config.yaml
n_layer: 16
d_model: 320
n_head: 5
n_kv_head: 5
head_dim: 64
d_mlp: 832
vocab_size: 16384
activation: "swiglu"
norm: "rmsnorm"
norm_place: "pre"
norm_eps: 1e-06
positions: "rope"
rope_base: 10000.0
rope_fraction: 1.0
qk_norm: false
attn_scale: 0.125
bias: "none"
tie_embeddings: false
parallel_block: false
init: "uniform"
init_std_qkv: 0.0331
init_std_o: 0.00585
init_std_up: 0.0331
init_std_down: 0.00363
init_out_by_depth: true
optimizer: "adamw"
lr: 0.000958
lr_mult_up: 0.902
beta1: 0.95
beta2: 0.95
lr_head: 0.00812
grad_clip: 0.5
warmup_steps: 472
schedule: "wsd"
decay_fraction: 1.0
decay_shape: "exp"
final_lr_fraction: 0.0
batch_tokens: 65536
seq_len: 512
doc_mask: true
train_tokens: 700700000
steps: 10692
dataset: "wikipedia_en"
Each number is 128 + 32 x the weight over its row's rms, rounded and kept within 0 to 255. Layers, rows and columns count from 0. The size above them is the row's rms in percent of the matrix's.

# layer 6 MLP up, 832x320, rms 0.0367, rows 819-831, columns 256-319
size [103  98  98 103 106 102  95  98 104  99 101  96  96]
[[ 83 130 133  96 117  90  74 110 188 175 118  68 137 104 118 186 154 123 133 136 148 119 141 118 132 113  86 112 161 168 120 197  74 146  95 141 161  41 112  34  81 131 171  85 153 139 172 157 150 143 135  63 155  84 120 119  64 151 109 155  95  90 102  80]
 [135 134 123 167 121 143 111 138 148 138 116 140  99 154 122 115 147  74 132 148 162 128 116  79 117 148 188 140 147 186  84 167 140 134 152 114  93 124 115 179 138 160  81 114 147 143 123 117 137  65 120  83 140 150 122  64 136 153 175 121 139 169 138  99]
 [130  83 152  90 163 147  49 155 141 111 131 111 142 157 143 177 166 175 120 160 119 127 139 103 149 129 172 163 159 193 135  81 180 111 146 201 158 113 149 112  95 158  73 141 125 134 103 121 194  91  75  90 137 129 106 104 115 132 103 183 149 115  64 148]
 [ 66 118 121  83 179 114  96 162 134  86 171 128  94 126  99 148 147 128 142 111 124  63 199 190 128 128 137 105 127 148 141  95  90  78 141 128 129  59 146 139 142 103 142 110  60 142 138 117 115 201  89 139 144  87 190 144 123 135 151 113 108  78 112 159]
 [ 88 137 118 166 135 139 150 151  93 134 142 165 164 136 120 145  77 123  97 102 116 136  89 147  88 149  99 119 140 120 123 139 182 173 157 165 116  53  57 182  59 159 140 136  74 153 116 118 143 144  99  65 132  60 118 125 154  63 106 128 183 103 155 138]
 [156 144 162 123  79 125 126  89 182  89  60  98 118 156 167 106 144 113 111  85 149 150 106 153  71  95 157 153 144 134 104 120 160 145 114 156 116 176 142 115  98 148 163 158 139 176  85 112  84 122  88 187  85 109 126 136 115 179  90 144 168 170  94 159]
 [136 123 127 175 188 160 181 124 130  85 173 130 138 117 179 120 173 108 114 119 168 116 101 172  93 112  68 156 127 109 198 170 144 132 121  66 172  99  79 141 137  73 131 189 150 151 177 192  96 117  72 131 145 153  99  77 146 155 128 177 103 142 108 161]
 [151 118 148  91  85 130 107 102  66  74  99  84 176 116  62 149 116 164 175 161  81 141 194 147 114 178 127 107 167 169  89  99 105 140 161 183 148 130 106 162 124 111  91 119 193 158 138 136 130 137  88 135 144  98 190 180 102 118 163 138 151 121 107 130]
 [142 136 144 181 156 161 140 170  96 112 149 157 100 103 125 154  84 103 167 183 146 178 131 101 136 119 138 108  99  88 115  65 150 160  98 123  74  98 132 177 110 133 154 114 132 136 111 172  74 101 142  82 104  94 137 114 122 140 119  82 135 138 217 189]
 [130  75 155 169 109 140 109 148 120 115 144 202  82  95 126  81 147 150 109 200 131 164 140  92 148 144 119 124 157 141 148 108 157 111 160 124 169  92 155 107 100 129  95 113 154 152 165 121 154 134 131  79 106 137  73  63 145  78  94 137 102 129 103 104]
 [104 109 124  99 157  87 132 102 147 134 172  78 144 155 130 172 183 143  81 127 150 158 147 155  90 114 144  78 130 115  91  79 121 132 126 177 121 119 144 109 120  58 119 128 116 133  80 112 196 171  79 141 126  82 117  86 138 147 161 101 174  76 106 149]
 [131 124 134 125 137 116  91 114 118 184  55  93  77 141  95 126 150  67 162 144 107 146 120 145 125 119  78 156  64 120 117 127  78 115 185 138 199 188 138  89 111 141 149 128 131 106  95 106 112 133 130 122 114  97 114 201 110  71 134 101 152 102 114  65]
 [155 105 135 153 180 131 141 141 132  89 162 164 152 163 130 142 129 166 114 133 113 146  79 143 162  83 162 177 113 100 117 156 152 141  89 185 154 119 144  93 151 131 172 139 125 118 143 121 162 184 116 132  87 139 111  65 117 170 188 188 196 147 184 174]]
# layer 6 MLP down (transposed), 832x320, rms 0.0292, rows 819-831, columns 256-319
size [100  94  97 101 102 101  94  98 102 101  99  92  98]
[[125  83 156 107 100 190  93 135 116  99 120 191 155 181 179 124 120 134 138 170  90  96 139 157 100 135 100 139 140  97 129 172 172  98  90 158  35 122 129  73 142  86 132 150  95 140  86  96 153 163 154 144 111 112 114 120 103 117 104 100 131 134 174 171]
 [125 110 166 171 111 128 175 120  74 143  81 167 107 121 144  94 171 122 125 151 250 131 129 135 176 135  81 155 160  66 152 125 128  86 120 153 144 121 124 132 139 113 142 114 134 166 175 125 175 152  72 123 118 136 146 128 177 111 158 153 100  89 158 120]
 [115  84 127 167 146 166  82  95 153 139 167 111  95 118 152 123 160 123 153 115 118 119 130  37 164 161 127  89 142 207 103 129 101 117 125 144 104 146 152 139 126  91  48 164 132 128 168 158 149 121 101 140 140 103 198 150  84 131 111  82  82  99  94 119]
 [102 121  93 116 133  76 121 133 115 106 123 193 108 210 114 125  99 115 167  50  75  90 128  74 135 138 112 104 115 166 179 133  86 116  70 115 162 134 157 126 151 104 141 125 111 161 163 138 134 127 102 115  93 189 146 169 101 182 117 158  85  70 160  88]
 [177 166 110 131 109  74 107 129 165 148 110 133 132  96 152 142 126  79 115 131 109 139 130 102 120 162  88 143 122 129 127 115 170  61  83 144 103 147 123 150 133  73  95 115 133 139 136 130 142  87 137 121 160 138 221 170  37  92  92 153 167 112 125 149]
 [122 111 118  89 123 128  81 104 177 142  87 133 103  81  91 130 117 157 117 175 155 107 200  81 124 135 138 154 100 129 132 103 177 110  96  62 127  87 106  69 106 154 174 125 112 139 128 135 123 127 104 115  65 105  98 193 128 147 155  69 159 150 136  95]
 [117 120 128 108 120 118  98  73 128 121  84 130 114 121 130  93 105 139 141  94 115 140  94 100 152 117 100 111 195 128  72 159 146  80 155 127 119 132 141  57 145 137  88 119  88 163 126  77 122 155  42  90 136 121  97 117 163 104 106 102 114 153 137 114]
 [105 156 123 131 121 129 117 152  99 106  88 102 105 179 112  69  77 114 101 116 125 134 137  94  99 114 164 210 159 119 160 153 109 132  94 152 134 189 119  72 101 112 154  67 101 126  75 171  85 155  84 124  77 118 104  99  64 125 128 136 139 170 122  81]
 [111  79  97 146  90 138 110 145 126 133 183 122 121 140 145 161 145 137  97 168 129 154 170 124 108 160  70 150 107 109 132  96  76 111 114  73 104 123  87 153 139 158 126 139  23 165 113 122 129  69 187 117 145 121 113 114 108 175 135 117 182 167 178 114]
 [109 146  96 178 166 104  96 136 157 113  92  99 135 105 147 159 103 128 130  91 117 128 158 142 114 133 133 127 128  96 136 148  98 126 109 115 105 150 124  85 172 179 129 174 149 138  88 145  97 100 149 201  28 143 152 183 135 135 168 221 152 161  60 118]
 [130 172  82 130 191 119 168  98  83 104 161 145 143 149 114 136 109 138 144 106 207 188 157 172 145 117  97 162 111 116 117 123 168 156 109  95 102 128 151 128 126 140 137 120 128 164 167 151  76 125 148 148  99 114 138 155 179 110 151 120 103  94 105  88]
 [147 112 182 117 102 124 138 136 165 112 111 131 116 137  96 185 132 145 168  97 196 137 118 163  77 159 128  85 134 124 147  98  86 132  52  41  87 119 142 109 214 190 113 113 150 152 165 139 162 106  93  66  82 139 105  84  54 107 154 107 129 132 104 139]
 [122 187 187  99 105 161 178 150  47  89 123 120 116 108 167 142 164 163 142  88 132  76 142 178 115  52 147  76 102 109 127 161 170  91 113 128 136 102  83 139 130 118 137  83 152 126 154  91  93 142 168  84  85 132  94  90 118 151 154 103 198  97 164  96]]
# layer 6 MLP gate, 832x320, rms 0.0384, rows 820-831, columns 256-319
size [ 99  91 101 105  99  93  95  99  97  99  98  92]
[[127 191 149 134 145 191  87 103  84 181 155 100  64 114 168 146 101 101 150 114 159 160 168  69  84 167 104 156 111 136 155 122  57 137 140  93 178 144 109 166 137 118 105 127  82 147 142 148 100 103  79 133 139 102  73 113 144 129  84 139 116 131  96 150]
 [ 46 172 149 184 138  97 144 107 162 141 153  29 115  60 154 135 114  87 176 100 132 126 122 118 135  94 132  75 104 111 125 137 115 116  89  84  71 188  88 123 138 132 106 142  89  89 130 108  92  89 102 126 157 161 158 102  67 185  92 129 155 154 138 142]
 [ 37  72 140 111 205 133 154 121 125 166 133  68 110  88 138  98 146 113 167 141 108  97 137 164 156  85  84 129  93 106  77 136 118 128 156 130  97  67  83 104 113  73 125  90  99  89 159 105 104 139 124 134 182 109 167  86 106 120 135  42  99 133 155 150]
 [146 164 140 142 123 100 177 177 144 171 118 130 133  97 167 103 138 180 115  97 170 167  66 139 117 169 119  94 107 168 135 190 145 103 141 127 132 145 131 185  94 105  89 157  69 109 109  78 115 108  77  88 106 157  67 128  77  19 112 155 127  90  93  79]
 [131 136 180 121 142 152 107 150  93 149 167 161 162 181 136  89 113 171 137 186 111 113 131  55 180 140 103 146 133 123 129 141  91 125 123 105 185  94 112 114 140 139  85 170 201 113  91  95 157 109 123 145 195 161 155 131  98 137 138  95  98 105 133 164]
 [137 129 110  89 133 122 157 105 184 147  76 130 111  81  87  82 149 102 155 158 122  83  29 101 171 114 168 109 186  77 150 158 157 127 172 116  98 136 153  44 164 130 156 138 106 161 155 119 125 149 115 167 148 122  99 194 144  89 100  94 134 101 164 165]
 [ 87  97  93 158 166 123  95 130 119  95  87 142  96  97 134 193 141 174 160 112 176 172 108 116  85 106  84  47 157 132  96 135  82 157 145 126 130 102 124 224 158  56 121 159 154 121 112  81 158 117  80  56 120  93 133 111 161 104 130 178 103  93 110 165]
 [116 133 148 201 197 114  83 136 119 107 131 130 148 124  96  68  93  86 116  74 156 102 143 189 157 105 119 150 177 115  67 105 143 114  81 157  97 185  68 132 152  82 137 181  66 154 123 110 139 104  98 102 166 149 162 117  91 199 124  85 100  89 167 101]
 [138  74 161 136  77  81 158  84 118 129  94 142 133 111 122 139 177  70  98 138  99 135 120 131 113 145 119  83  52  95  95 135 127  90 171  74 144 178 105 130 169 138 153  48 154 125 164 157 132 165 136 163 112 156  63  92 161  81  88 123 126  50  92 152]
 [147 136 187 134 154 138  74 124 201 181 168 120  95 109 133 142 168 131 153 123 146 163  56 153 117  98  73  51 141 134 138 148  76 119 165 160 160 128  88 168 150  83 127 118 187  77 132 121 152 150  54 101 151 157  99 124 146 165 157 150 145 151 163  69]
 [ 53 100 147 157 170 164 128 145 173 141 125 103  81 186 118 120 101 171 152 127  95  45 125 118 146 171 125 145  97 127  57 139 114 132  80  82  74  67  82  78 190  78  92 169 120 118 159  83 101 132 155 131  90 135 147 171 173 110 127  96  91 171 168 126]
 [186 107 159 132 125 128 141 160 122 167  83 124 144  86 185 177 160 156 117  34 119 108  99  90 119  63  67 149 216 133  97 133 146 118  88 158 101 164 143 119 126 143  93  89 166 107 159 123 114 127 164 124 126 145 163 160 137 163 117 119 148 113 105  78]]